{"n_layer": 12, "d_model": 256, "head_dim": 32, "norm": "layernorm", "positions": "learned", "attn_scale": 0.177, "init_std_qkv": 0.0309, "init_std_up": 0.0309, "optimizer": "muon_variant", "lr_head": 0.00702, "final_lr_fraction": 0.0, "seq_len": 1024, "doc_mask": false, "train_tokens": 364500000, "dataset": "wikipedia_en"}
Each number is 128 + 24 x the weight over the matrix's rms, rounded and kept within 0 to 255. Layers, rows and columns count from 0. Numbers have three digits each.

# layer 4 attention key, 256x256, rms 0.0529, rows 221-255, columns 192-255
141121129091092124159100160085116152135118099105100162162141117081174171150158143090116114080124162111083099127095121079118150141109167164132084090131111159111101148140113138149149085133143161
148131138152123130122139111140093137119150108129154106125158121145095101129155147138102156142125145187115082146133147132116101131126100184087091114148116137100128110169099130138150165138118119
106152149149121100121132124156147127112125145134141134134159165162129148143089074089142117073103099124078107152125095116108186136163124146081169067105108101139129134110125133140148114123101121
180132093116154131134146097150145125077095130218081159116136116086101100122069129111123162102157127114144139128141133105146132146066101119141155151110159096143132108134139138122145137125109144
078086091099157154117138167123181144156111144125137136142155148131113130131120113106173169115119108141144141133098118120107096172134181111080095078101137116115109145121097142108126120091085154
156110178126125107149177079172132135125126095070113149144133138157107130151103143148133141088112126087153100099137121085128127139150142111106114147132126154157116139141132102103134126132091130
152093119061163118144137119092117124181115137136076102132096127117108180180170143139108098138160099109101149132127122126156151076099160086148158096093166096190104129111164136134145145158155157
111119136129136119096135117127146164156136095136150143081112130163156140104084146143127132120059134148131109119117141105176136113122145049147079119119152138127142160175113110161159105170111137
147180134104125141155163135148112105115141091148148107130090183102118149140134141135083162147101166132152168096126141126169134123137096123109099102131156147168099102153100062148082102133146113
147155082162130116119165140104136105125107146165156136137145125099117126168203103184149115108093115143129110127146099117069136153101141114128136117169125111130124152120101168143128158117154151
109153112108133124067134104120089157155115123121083130121072141151154163089084141125134126121150131148101187106132137147120132175073095109166104160107155179191131118126128156187100122097164151
070112100158118132113158150137130154115136134142131144091123108145106131107138114112136111088161119143143107123185139106162158175187136116145141133130083126173128127111156074126158147139121131
133147131130122122173117139153063197085088128109120117149123119139162157103143116133134148170144141150142128134186115096142103099138163101158108107147118078104150102089058152142154166129120169
135117154099079098142164122118132141113105115122147133107131094140170104102123075134097081148104120141149115139150080126115170144097092131132188111116119130146118075119153139122103124127095123
079136148110135131139121159149127125116089157090085084137128093091167141056157139160172107151125131150112116143097093112154119094135120145095070159143128099144156117138084146112103108131097097
118114116159124152152139118142163139069096141159093115134098146124171104152088073116133143099135089123097148104153137136128162170109122105086077154121161121109071100088132155116103159153170136
096181122097138130129141107124156091119124185140177154087123119161131166132130136125089137158113140087135159138118118070096121153112141115135121067119122090089178143151161145122150106121126120
143114146159157087091159131124149171128113110160177105121072156129127106113110167131106157131127142136138124102122154110156106136104145138123129154078161128044154110119101052135144136109126158
135183125097090155119120131114129151129106117131115125134140129138039102106101089156176119129157116121156113097108147093141123117145096119138156041116125119076130108168127099143160113100219118
152151174092141124137156098110149123144081161184127131130083156116130170160107127167178149071088132140127127134138103125093136152150106153128159140179127127158142090139115139193129133141125112
135150151099148133150092188110069122166154097151148084130131124108188158106108160145131183113131115081123139074102157073117155150090112143115122139173116183083090119163088165072131132164148148
145126113133132124100117220115123128124108135144091134111148120127118103171107077158099158095132139144105147190214145163143177115136137114091136137168140150128114173122134123109134097126143096
109116122121142098090098133129144102099164108137090148066154146165110148176096067115107152115139115155144137162081117136120133133129115107123151116182126099135140141176126078077159145121109129
138110139111127146125116114155123096118153126106216105155119125142142140093120122087124114142117124117147089095096153121106134101115089107085147109105124163091158118124144174192111153127109156
137123163154150152147126115108143142139142138169141157120131105157123116094113145169140122095154158149141099148177147132129119109120110113083129106166128174216160124080123133097137109127149124
121144155070122132141133134150126117139101127152160106103155152093113094113150153164120165139161114100210160095160089123121120131170129134143093122134130109143142127146116198098128127156108133
071193090162103127140135137111107082095141105139094135204094097147179184105105186150129156159086124149129101099139131177133130117149134100122166121137101137111151103136124135147144113162140136
125148097134139146108131128052161127137142130163150128104118118153094109110124133141161142096199109156144133121138121078114118107143158136110118063134081146115156112089151131079157191097071090
147130141149134110124155169111100145165131142109112116097119107163140101172100121142143101162143142190147157125123123110099125151135105093151088136125140151123155116110132144132111113171145129
131068121147105148109110130140076148136132112143126095149102125121099129156111129145101103163125141096101096099137114172114128138128144138133087130158120125163131125168140101106124116134102146
169125078123086105159122117147108145129171135184149113124113082141144127102131100079109163175132128091158106139083107096167114160113091148099113124162146121129128207121151165160100116158124146
055164154125155138108174126126135099155122139152113136140136109086136139128125126144117139105068129134136097116129088117148092129121112104139141172131133091169103136089162067144149137101096163
100074160142109158108166140133128108140140124170103075140142153138093102102101119118091162145113131163124133150105136104095129136147140130174114085154119129131106118135088111137121124161106118
164111144141143151125127168101114111197132105188138144112158114099177209121150133099149160133098183125164134165094109137108161155129118167171133116127093156127177169139143113098137112070116157
103120161149130104166143129116155121100055131144105164095124131168138124153088158149112093149132115085122095137115128123174127103096172150100122089131079147161106140130133099170069151161135133
# layer 4 attention query, 256x256, rms 0.0551, rows 222-255, columns 192-255
112154097119138093119122131083094128116133133106112123137114111134133098137120112183104134131128157156096146139066173157142100123121113162140102139117096124157148132084156162078124149145150154
107159118149117207139147141111138105081139097154131138121138117128130111137134105099121166112101144188116135119140139137116169171139090132121122078198123126135137127086109174151106099135161133
118160172132101145115077134089103181097151107115139117121051108104130136133126135120117194124091124129133118126095128106099149095127094082195120127130101102154102164193115139124160124140072148
106135111128162186156149141093118157090133134167175069076125121081086125129106187129137136090176120135133090183145150083114152140135101138085133113118108120109180163126137160104107102170110144
176108120108101136108129123129139133103129145042135128132172146106128143179120093146165121095149111147130151104142104120135151128130100095107122149145136108159100130116163126127161122141117121
113157180103148163114124083145121105109133143107212128119122119147134145113098111130117114110116075088177108120142118131159134124126187093155132114122106108150103099159149062123085136127124142
129136121110096116141118185147100133142105122138111118082137159112149128166133157113136125153163134165127121188085115097132156156108128085120119141159149129122169115080097183098095110103105113
159098152110058162106169124168101123138140115144114100085124108106098123137109103162149129107153107113135102138108113117130132092114121128136113124128099122121113162108100176158151127167133157
135108122137107134129146128111138185111081089128090127106156124143154116172137119160151143122124127148141114137116089136109096127081108116103113117111167123126131174120156134085108131148095115
103145111142123126074118156140111145112161111135120112088126057103126112108108170110130143127107125138115124128131114139118138168118108080142088140078141128126146143161146137179106140152127135
117084078131150105132146128180110157121107116122098134144107151124150160144077151096144157128148126101157165083154131126081093160201115097123162167119081124158113126155164115139048103125103106
102102122156182109118149125134132130071153104113114108083150164087159130100112136117135134167103123152129158158231132105155098145133143141111100122097159117085147159070143125135086133089139116
128137088094109146123096162159117089120144155127073127146152123124121153164098109108143162151126108098146092131140139066129145170124122179171108139154129150109074119141134113127161157119132126
135081118115104155130107146150160134191121122149136136114093111103138119085107172134131148134088143147141092094106171123148145116142128167110128107121173174095137094154132120088131168116128141
154137101097141118105077164143125145083143108195130112132190124098166132110117088122141167149143125103085184144147144108112116134104148144137152135123159102126088137152120147169130171092134094
124171137139144093152145150148151084137133155110088139112122148156179139078164137156118143123171160130138174137101080152125151136102072143112134105117192134090130149113155111098122152157113160
125132101130163149138157138085099126205129112142122141116117118133137150161159136112104159129075167160147114132124146108105069155113138088121116132111121127104073177084128145110111137108092154
128149164160126141115162088145092161195109135132171126116086134115116156132130107160148132098120152197136125162048124102096104081141128164109159131113140151094162134123128143125133125144129146
135100137116138121133152158141139155140118158156113097161109164086079096148107109158156080139058099134139116139148092078159141153117123127164170095099132179119115110119120136156148151122120087
193077134083138119182089188161091090141140119090113120036127133157105203153139153117123128152166138125151085087111106102135153144088103163128174108176108156090111088168108105116138132171127073
154121145110122154152113189190161105135104090155156163156175142107140151148098090182115133103161126170155129114217154139118129138089130150082121108188116178126122181113069147175123149141112128
149100175119146144105124114189119148096143097150150163100112146135101122167095141170121106135141119145099081127096158157142106095124087175112133171152084120150099160154122092119140151139144126
121139098151141141138126083076188094187118085200150111094112114109137093129092141138148191124084114135146106140091118134163133120127148137113141118124186147120145152096126124138113144117109127
147121105112139163145181141162146138130102163128155157149138112142130145160103121120135128149205125138118143182144158124163089098126119123142073073142148129113146168110134137155121110117119107
149137132109147157171139112091120150127117060076091066123134157094139097120180116151127210167124090102123143127157128103131094166143104128137166140111138115112121069125079103117104104158124203
141152141118149100155106113123146116088142155135138136083098153155114094055191120092128127106093100124118112119138102133124130160117182152131103171180081107153149097074144194123118084126167125
145128138099129156164128141126127108113080086105113155075109167128139189127114157146156132149147102096109170107103142127125092081123166138136138127108143129089139118111132097113127117127165130
123150150095119121132164145147133128160136152056145145134099129163123118162132066143127132137148145193149136133166139101108109144150126126142146085046098142112143156139122106212126095144104098
123162075139183151097079142084144113112153164132120121109118077105103147196135105111132136125119118129050117160136120124080116147097137101173156155087132113099102129080157127162127138131078158
168131072124143122150144150129113153130146167115078141134161053120136099120080109137171166155125149125158119093166154141102098085081132133165086143125111145160116159124130102115074113089155134
139154106178120111086113098082104102106145093172112154109093123154152084150178130143115145069114098123171188157154100138147145107088118102144087120101165108141126130114156114094157105112119169
100150103128127176154155167092087110109113105152093121096137163160129115165118152109156136142130134171141135160105109149163146096126120088150109143125140157187172106153080099178099148116147125
168141103103105155118119134174205114158160105122081140116194170143096120152127127151105086141089151150126199085086081132135154139164153156090100134120101102126178112172098106104124148104129151
132129122137142138118125169124174153100128146155064189117094151125134077114146109105090128117132149138102159130098105100125120091130162140115130096111131162094148128131115110126092110145088140
# layer 4 attention value, 256x256, rms 0.0515, rows 192-255, columns 192-255
135108161096164105073091132169165169134101110163080134154143104130153060125160123140151127127111140138160140124078191117102100133117136119143128139139136152135157086123164118179122072161079110
139109071133138144126134124145146130146150130159120115094126106123098126135115099094176144141129165120126129131115181118136115119155082153149134190109136156137111146075141162184108130140117134
162083158128071125125098120107106109152135136108123119129125156139141144084171111123107104139140164139141120106078088151122126123126115083131117110149113119119147170145163150134172140085135129
129122128158136116136140129094133148143145091139142086163140167124127100166119136109116106126163135115103125150079165146127165090116064101130131190097134108091118102071113174133146129123090164
140117158127103148140117107152134056090102137109138100130152103115147142165125120127136118109143160150106138131154127124136142133115171112123166112135115131136170125115105150143098135144149086
164134095111175128157144148080142111191127112131125148152167072130156137111110129131130119117156092162099104137157154075134128159124128129166055113138138103111145115141125116138158126120147169
170145115145099177074096107157136166142100119132161130135115090159141163093125149135062101066142073162160113115125084137054182126109167157125128080161114128127141174130147133105128099112132105
156119109103089092124098113109130124130128140155117125127133074130175141127145104144119152151130119130109107114079136194123117116119145116153124128136107170130141100121145123124135114148107107
142137128141157149132118139162165127128132154137136140112155103093112102132112140142146157085107130179128141191096143133151115166133112150154121086124131112115128098116130147155092121147161107
104152108107142108105111123095127152151116146148139105147123074149113150145133133156135158160095159122099114152117164132137130141126120137127119141138102155136114140092160076115130150116174120
088138150128147103129152108102116091089153116075126130191172123164087120095175118155108162154160139109109153127158084131139161143124107138120115162114109084150110112155099128100106116125146164
134142126166117114133120127088178116135119144129107107136124085134123147123142124164159124143113155114123090153157143139100080114127104141121110159104114124167126125130099142113141128175118126
137127177101094105089120110139136129154107197122112108117082064142108146133148107129171143106105116100137130136147082133098153122099146099157135108087109123153113120115085104091137097153146188
138142161166088095130108192125117105157171119125075113123113118102143136110133086146134127139101113129092145157058094139130129125121115079161138122110126104122157130091107119096172126098116114
142120131136137125117102110124111124109118139140083139112140136138145144109128164110141123116098151107109115083170181172105104139114141123181160135121120154134092104107118136128179124131113164
144081104096098144138087079144131159137103122125137074138171081151124156109155198152123140162120130093142136189108137146141128129108152112093129110107125123135155116148114097114161150131131118
111124148141057152078101145116125131133101184140149119119086110150143123138132149149143103175135086145131112094145129162108148161096145135124168091132145126162094128138130088135127127116114135
143115124125131145152130151183152164105122125142149085119106108115123109113104102090137126134120099155161127110152101136135122158111158118074110122124154140165127130095148150163116094146080158
132134162090057117123165116155118127122122107129118112115138128114133108193141109091131116097142104116106111131126135125109122099107159143116171102141123155120141148159168139146131087162110141
099156126113171158160134124142107137109151138151123157094112138110149145140087125125131126114128138120107149134159072110123128148096141138137107136090106128100157130128141123131143128120174097
114143152150115116087074112131143133133123163166135107130084160107076101094135083150131084142160114153100110143140103162146135148134121100120122141134140118128140096158113140133141101108127100
119082132103120098131137144090169116135149163100092148141132168086120122067097119118098121152193162114110112139130152134131085099127088146137163133165074133155125093115142117108114151133158125
151106108123145121075142149127115091159160119115130103109161191113123192142155172134095163118158098142111118147089144097195148110164109106169156109129172101154136106075150152119154101135143127
135102131141107154114121121124152120117163159140136167142137144156106138111148156141124109118123131128164212187125203120113134115107087144103131186190081104124124096116135085132137145173119177
129146128149161179173133149140149152166116071126112145081100127103127083147140169158147126166085159131143129140172148102136145100169144186149081160096135125125098145128126149185045123152092115
143117144139169125160159131149137144112090167143122127123143136110129118101109098090109167140135143113113119105130138098135181129173140121153127130117133108123136112124141130150125119135183098
126133134111136078122103134132172092128129152097143117145131145114098172101196162184151098132126130134161149119126116129088158152115101127133137163141124109110116106137116120067144157110129113
120082162128123104147113131168097126146123127129151150076137150112114146110097113140071131158122148143151147134126163164098126107112159177122109142128096155136119127153151125135159143122120157
132135122097070119121118091130108198158091106131124124109118129133153133118212139124127156137208143150120095113139109112115120104144126096074128140167145138149112140176160121116137188116133111
118176131140133109105108186166115114089138123149134103106155081103106135112131108105134119113100141133130152144106112143159109121128140118115069134128168123140148102103148117142132130127141096
086142121162156145117122109094123170115119127091153111152135168092134144096139095101106175159177120088110133047071126159135146095143156119150080133135152132140156101146134162146120075099137129
133134138080137102166175159095146129138117092141132139143133160115154145106121133135095112124156159128130139131142148138124092170133128147107137136100112104125123122135116108115125153147109137
130154135117123129084129085095118115118099175103110172139101119122119137167158131137144124136117121127083132121109158116174138125117132108125100164111181125083147121143143142141116083151094114
122104147145103057080130120109130141112100123123130074128157132084094147141128168120108131120146111161142108123106102174121138084137102097102102131138109160136127121128133125090123143122145082
077133128124142183120125158146080158137102111117119107138162109071134115102121098094139101101125127152159152130089110161100126121099096147126129114112152164116139096112148084094143142140124196
129114137103105145118149152112116111099145137135090147103100128129144116136119149122142109131127128140193149151081078076117161166124152111097125121092124106135143113104097106122130124116146133
116126113169100106127105091138071144108102088127155115152125164105126122099141122121121120080153129163133127131098146123127145135140151154122151090118105140140102129104155125090117138112125148
138068127118137098108121122148142082149132149104076143158122155107139126114148149132087103170144120140117093131111106083117146088128118155163161125145143138113117131117151112160096145128131127
159117107140136123126115129116122129121112103135111165170122116138130132115111171106135153127137135092119103141155137119099125129152073132149151149157132117117132083175130094120118110139104091
108121160130098100103091097115111161162106147140131107119120119096150086145157149146143139138133137149177126120151173115074117123095148157128112151123165132119119130131138143121121070155092111
126166118180111094136120115109132148156120131119147138100148124131127094117129093121116134146147107117096171132158097119150111116122124137092112122124129154157137110153096158139132132083113145
173117155143145144154140098142155108119136119126089103118102121078101115152087160183111128091098089109146151145159096142147121161132128125156127127140131143118194122116137158103091124099166131
190099115175107108160125130162146136106134141096141124141124177116123169131143113157086114088071119123153117117128106132144148112114134073109118118120126132115117150152089110160119147127118068
135106093155150090132118092081086118133148116117159165124107125135124137114108132138086095096144105185112137151086126123146157090140125087120126180076136143130134131100132109133126123156119140
145099116090137122144168104143115123135185119122174117135167122145145161135125143143153155117083151082112111116098103122135147125137139148111115089114143177109150112142112146126150128129131141
141141106119151123150110143137154091164119093137183116137210072102171109144077130126128175156135138114140144116115106119171125129134129122109148142087135121146122133151102127178099139116081134
106112134122116114101153137162121122102147148113112133154159150134101112189126144145154100116139082117153127136126112135098119119101135094101125113113144133178112125159140156140161166128076184
133130137081111131111136147171093104131097164138129124114108116121151162124115165144098155081123113097088076072115158137133151133126127131113110109117134142136132093144146133130157167126112121
154148138124120128136110163151145096182090123135137147102097145175140101131157134120108125112147161115127148111158135106110149126146132166148146159111145097147125135108134150166123141131088167
157103113153137116111105125126114092113128119177127085154126140151069122146121114133158088135176126119102164133174124116157128101111150140108131153122135152162105066132127143149093133154163133
161152138156123125052123104097104147126124115145140134141101122152135116122133110122105148105139155097116147188072112129139103113130149110096152107108126126150159128111124107122092137116142118
130129127145160083140129105096118176095135121138089168106186152133109113143097121178108157136159116136182134148119151115088126133151119101111143125095074155111121121170126153153133146115167128
136162078126107081129140130106094115113157106121147147103131089162137170111122146131140152125096143105130140103102179143084108122096163130110137156160121179144105121124123093128120118104130137
153126102140126156154132158108123180102159137133102119165147091133145121122132129093155153121119149142099139145117126103124060149128128114145136076132112165064136111124136128164127164139128147
138112107124125120141127108142133141106149137091133152087134131150105083100111116084125115096143156122139142139103113097143135116148124095116094125115147115125136077128121101099128107180152123
130137133155099150149093105126122131158105117121164092095111120090166115125127125154146105124141087161140120123121161092078124163135122148111137112114125116120150156131149126078114098142089150
138098151091112096110122141107132143152166152117110138156102158151113129154120145130127140145159099103113192141136120156090131146137123146137152106150142125142128127147087138103184111123116170
141121189119105109147083110108136140156116120127105126130120116117127123099078107110140154115104132140103158121148104155122094167138161116123106171150144126141134166140131104134138096144150124
120126131137120174112176112108082160092091141187106135165093143116076148126130122152137119114114111158126089172127098158120102142139125148129117137159109166150098113115093126115125153169135140
103128126106178162121168117112120084133122117111114134159132099097105105111124138130103152121115116142128126097141180094121134089134123115144105138132075157149110137102127133115125130126126158
160119093094143159140101097112117168140093085136133127111131149146125100132152102158154109135100123145120150158072147120174128108096160115089103128149160136151112172101134126168159108120111102
134111119123169087124157113113133107123143142144105146128092121158148170111108147135092134112107148160172150129139159137141111109125157130147114161130156114139099125155154123134158121106136157
130178132077088115121135104113163159109131121124149141144141150101119107074117177157121119087121114092156114123107120128094104126115124156096130141127136134167080103112104131124152097124105138
133117109111121134089137160177148105082110137146144116154099111107131114131147134158141126155136125114105176179112135145101140138123134099138120158142086105128096109102138140116093097101117122
# layer 4 attention output (transposed), 256x256, rms 0.0412, rows 192-255, columns 192-255
125104100108132155169176138119126109096152123150151098099149159184104166126130136127100187179130124117152153172123098106176131146106116147175099143104118114123075091110160127100135177132163125
160120134118102121111112117127113129119113156133153167124128115129118120141143120169118122129080104116179144135156080131116107139080144099129149104164115120088092146141153104094138143115143178
062137047124106128156141173081140157113117098144140112137129119119134125177153155106148148182148092135161105152164180114126144152144152150124115120086138109121142132075145149136081173135073157
149145088127165130169086123138125095118120125095146155147141076110150151128126180116109139108108141087136119158139096163175121119124130135120171123183124137168154127133157155083133129134105153
124115133106155130121148142140099133132190180097138142187127114119076127129098126095148088100128123149135161109131164082086102140132123103160128161057158172159124142155130120122103121122107145
154108152085146169118168160132107151162085122133148145080127101148121122122106093150127177122105131118155108114123137166140138107140149132116127122130107121094141090114115123124161104127150140
090119124098140119133146142068141110159108114060109112108128140147117152127134077118165166123172152131129144138158149107091122148137125153172114143048119123155184105136136113165133155159090139
086121108144144136123158132130134146140133105113131135126161196152087144079136140143145166151157083134184126153157139096141143161132144139145115147113144107098100122144101125129111190092165113
144088124145134130101097121145135112151107111157126122108077142134160150137173128143081116158146113092131117103130117111142148103142096113159203134105157124110082087129155141128156148104129129
127133133145129138105131125135135123138108118125161143097107131119148141129126122130144088126130176190131137137142126124133136135163138171096145100121103174105087151102065111126136129107124157
133127115146115139136121123150125138128161142134106138121092130110151135099118085107120111105126122145140131089104138118132129105131130131105134104180138137155128137107163162175133134117115095
139136133077131118094118149175130137114103110131129103074137132123168129109107126158134144115156111093158154129132139120121123162161150104139106115172132135098100138134128133122126123098155146
101114132121162088147157156155150167103126122154088139114156140113124158110092129163121162175146159143193163121159113098140110138171100151108128074133147106131156117147148146194092157125138120
107113117144162132125131106121118158116090100117164145131163120176133098156131101165112134132150124107124127128182196176122159140138161159093179141111141138097082122126131151149130146133144077
084123157141121156125189168121139137133185127129176118100174150129090126188100080150130143130142113122128130148069110108132164111155149102120125092084159123105166122145146143183112109153143113
142149087116139130113118117141145128167121157111098152131094177105162107080109104110125148156145127152141089128146165128103138143207132142162142145131153129158145139132134094146119132112146119
094135112144159108137129185132166172165108123164107102105168148137111123136128156114134148108098162105155169136087138138110158155152144116144072150117150115097159127150119111115100136147127090
150149116118169139129131133095085127159128147153121129144104134115102119119072138133122113161145124139100134167067097144144135117120104129150120135063167120127151145187118121146128170098151135
120123111104172141172120146108142099129182128097115111179115152096118116106137110093141181146116117136138155109093145124097168094137155138124090137099128183096136154176107096131112163109139114
151118150139071135064112155071114118118128157133115138126158104123149109120172121172123128122109142129096087120153107122135172126132139171174143140148132137143095142194183136141159140118107113
121141135102143120174140152131124118073168142141093154102120141117166157162142129099085176147123158118163161096149099097120131083176105111117102101132134145103138174134120109144127123157114175
102100140147062115138119100128045104121125127125134101141122142141165143129156168134106147095126127152120107133106093097186134119119122129156059128171143137114156114117134123119111106102159100
088136114134125108153131124141149097112125087097134139194115040154145067160144125114130061101089111146167129100140149155110140090125101155122130110173097106126130148113156143105113104103134109
129146161139136115099160077138088106158095114073113158134131136147177113079120136125144156150146165115127127095125116097146070136106173122133084087144103131131165117117125168131106091097156131
148123156107128095110146080113112121084128130109114141140090071110132138131120107159106118106099087121063080148073127159168123128043132078144170198123125094104127155159140096113151146086177162
126109122163163107104119110129099129115109122148082132127071102105121127185151143188106144129107123127137106137157081170138120151062156116116140139132151133121109166129194109116133124145112124
112153101116146147139151123126100121141117068130145134131145145107131113127084127110153120138114113136152114118154143100139094130163130154125129078143111132116149117097134150165152110146138134
133135118152151157137186075100146115085135111152104111160119137123143082113131141118117123099117110136135081161150122114178121139133147115148096144069116151147136152114134114120094130152108131
106123093107153137109151187110125112173140122126134132114139140108116144140159125154133105107126120148154135163147144065083127118123141110139118150101143114070164149074104077093153117101101110
126110133111153131186105114100137174117114160153115125095120111112131093145106109098095108155119105118109092153187097139093153173146054108146128131144140116130107147134131177140131145126107131
153114098157133103098117138135136091137142149120112150103084117094130137176127130119123168143119169158121166149118133146163148150144116138129130067114117092121104125104127086084101144146114182
109148132136101129107058147129121118140123135153139128110113160150133111127158151104165154113051156137116114142134100136154145111127107147180125112180108124136108131112127141174108111115137101
156107138102156098121158142125092152174161139101113114151156117120138142109128129152166127139107144139148152134142136103141157144132078152113152133159096125153119099145120118122120129189153166
137122117139160128183101130095150137138155119155133149160117131147114072119082096083120152186115121142144174105154169105101120164111146163114150115100149116117132150119138122115102142133121135
122097137142170134134108139103146092141136083106135112114087137123141156123134195130122123155175170138107097107125168068106132134145117105117118163116106154123096127113122108152111141142109107
115132153113126081156111140173149133128160154127157166165126182116114120155094107110123139162106198147142184154124136136154087116129031165151111116113100129114130141174123093076162159129109121
110138149137122115124130130101162147108144155153114118172095079120191091133106111141152115122157095158107119085191201163064160137131141166109138125106165131134123167150119105131111091120101115
116121132141115151100133137114163142158127129137162142142147100134135076126090145098142092134106133100128140111148134164136145131158129088115090158081117117179123153138162132172101123145129179
133108153163150147119149114131142145169102168102123103110156158126094144140142090119116141114159114130132108150143099088117111138122133106108084167095102082146143174137160114103137129075100106
152132138082185110164116161128157144132142113151085122148166182140173114130106108103147098148125130108101139091194102134136148115134156155133139149161107154116156093184117169132121143081117128
136120159130112078132094130154102141130133151106094110095092148153162122115162161145144125153144129089144103110101110095094126116097114142138110099147132145133160118142147149104159163124118109
115142146124115094114144110106117117109139128118165141092137115185145100167091165096093111173191106158117136146038130131133144105072144116135120103091162121132099151128135142108161150121126165
144087178148088118118110129156098138117142139148161117163150092105146094131147102118176142132134094089074103102117140134095111124125156161098147087135105111136124095107101114077087163122113084
114138085087100091127136136128176160135118130134129094138192078107168091130143127066155159170152127116131110094200129152145135137126133122130103122127143108188128153091120142124138119088107102
108173182110081113130132143148138155135127152121138107135139134119071114154158116132154096101171104155132146153115130067145140137141112097135154131137125162145093119111077152143098133144105115
137165174158082107145119087147097124174141128083131089160093143150095100088131112068178117095123106106152129140103103142130133124132118138118113131196116152148113059168153123104138112138153114
151152156145155103142113152109124124097103157127141117081104148078106119163100113116133071092125107144091225116160140082092168112156139107173128138118099129131120123124154116148159086152152093
141146116152119119137134107117128095116125121084160125133105105099104130141129091141163077157129140176137113140145123108112103134090118142136100110088160110137164138128104124138118129132144103
158095129174121088101147105108099207107178124142120143148131121134096149096107107144135114073075128120149173121139111138118105106106141112169105130156104131141128150113179142185148126107141113
089177140111079122132153157124123168165114126116106107136069090143113105109119105168133130103106148092106137116114147137140107141112152116154158111159138108101091148108103132126121111099116135
114131128146161129211147088123146124130132121106127157155157113108122173122134103134117151126183107104094120102148142163149171107126175150090132094102137140135092154109164138112099156158142125
123131191124123151129099130151153141124134105141156123115130146165097130097103132119127139110130136105090116137121090119174162139152127179142133165168103155157175163112127144160113102114111118
126112126143110129125141152194125132127135143146125105138164121113117106163107116229147125115150140140097089212114110129130137173119144117101177106115105164057116137118094129139164098154158140
151133149097116148151140113092130112169121122152151090065114152176122110134101098173147123132085147155144157131117158132176174092102160175102134135168062149093153127128102116138119138119110120
106077161114107114094149112141102068093161126151180124106150118147129129150135132143153158125136097114139160136119162139112136132108090124130127100125158168135143102127118109164125145162168075
129072124146146090135142138121145140136149174107115152117116096138110142121150112102088091165117122103140119142153124143144133169103119132167117133110131115169128103155116097150099083113160126
110108082118139145117148111129134126115137120099148101114148110129130107143122165094164136103054089133113096092106136077093119158091106075119093142127122071106127158141137145123072094127144102
141120092113141146102169115145133141150102137094066095107177168131092151139086151166117147147135147127132099172127127168103133162132156084139094108120097143140129086101061121155141134136105107
093103146111122087088137117142139103116156134137134151102103148163147162121130148099132099176141166099114132094180156129143136178113167156116168105091118130111129126190154119114159097104106158
135145133092122128125095126126144102139111129128126145113117087123129118157116153180123099092097162174127111117102145112107122136115127114097108097149114111187182068155125114119118116157116149
151082144105148143091124144098106132149137123138130112117132117123132140185146118119107138075114136145142152146174108105148114103132122109140180112099096141151093108119101081109117133099118136
113135130163100148116118148127147149137123176128123121131108137100125096109143137139151105094099123182113092094126113168124168180142103109164134107132167122139137127098100149104133118153134073
112100074146148093115135090149089207109089164106133087141146131150147146136117126167119119180156148141123135101159147076161134122144136126147138145078175119110162137164136158145094121151097163
154101105112105144142096137153113133136140100128106136115130115134075152149105128138119157088114143138173102066128105098133162144151110163110144123131119116129093155159161151143147123153129133
# layer 4 MLP up, 1024x256, rms 0.056, rows 0-8, columns 192-255
121125148129098099127132132164108129129142134116168144129137119106176103137125110084106138122128128142144140111150129157096121124093159116149137118146150158142105122136154124143119121121167126
152098188097095125113104120092137107115172119150161107146176108129174108101155180184150115140103122106137161138168106116121174145140121112152118126119109125116111141123104114123136129143113119
144123132134129130123160105121142080164130088110127144103140104151137119158159138102098082138104140118181128175111140135142134137125131120095131142123105115118135144132128063118138113113134140
125138130157063120143132148131147105116122131110090124155094118138126185125118121141144117157056124120148164088101122136129144127119120173161094124138128104073125134125161136118095123151086109
152105109156132176135119094136084089092149103145100145114157142108116157158145135116119113144144095142125111130127122147114123108106154137161188132162134078145146111133106087142144085139125154
108096154133111129122131178130152148124110137168104126142131142172105148146128154131106087110161147135164128135099137135110118146122138138124129182114116101117091084124121143167146115181148157
118114149174117106161071159155095087158136127128122144151137132107178126078091088104155121155147149117139097102114122130092141131151146090111140147148098125151152159098154108115116133128123112
125135159161115115175120147144120162119142151152136122131123147158094084103148115146111147140154141104094132130104118104116173118067096109144119144088112143132082138132130144148107119158140091
045140158132146108146134137143103141127135113160096176081105125122134131080155118149087134210132182133107132148094119123134109152118143077146070141165118115104098149099139137132094133179089127
# layer 4 MLP down (transposed), 1024x256, rms 0.0701, rows 0-7, columns 192-255
151128095101140112118131168122150098113143122146126112106134153145141140153150109149153114147209109126132142110151164167146138106157091117126144136107135149158158122094135125121129112138121129
162113101148122123136090106167124131129109170117144152120098160105149111139117153120138110131135109098109177126101118158157142064117091154111172133112148139118147142089109103092154151088094126
110167123122132140156125127146156188081155158133140150117126144137124105114142133148130119114161126143101144128155153132142123127141142155124102157148151131165144112133121102133119130103088146
157091156101179102148127130115136129126156131109137150131108131096158086137145135139113111114092118149109140119156152113108134091150077131129130142116129159102149190078124185087121087117127082
114100139160163118196114095125107130121113168114081090197113135136065115169139129138155122155115161166145132173114106127114178141104128105116141118137157138118102117085098093125094124130149139
133128113146151138138157096154116166120139082169168095131105093106148120155150131109112118094140145082114120145137188117131132142157110105165158138121173141109148129137149113128115091166126159
164133134123105143110126146138142141151067162107133163130126104123103144091117149108134085111111109154125126165111141105118127117121169145111137128107154161143097143154110113128130108107107130
107074118152136144138111148142117104152129107139141114098118133077172082126111141118083163114119131136090142106079156155134142101144132082125134107151119187156111122109118123150135154146156190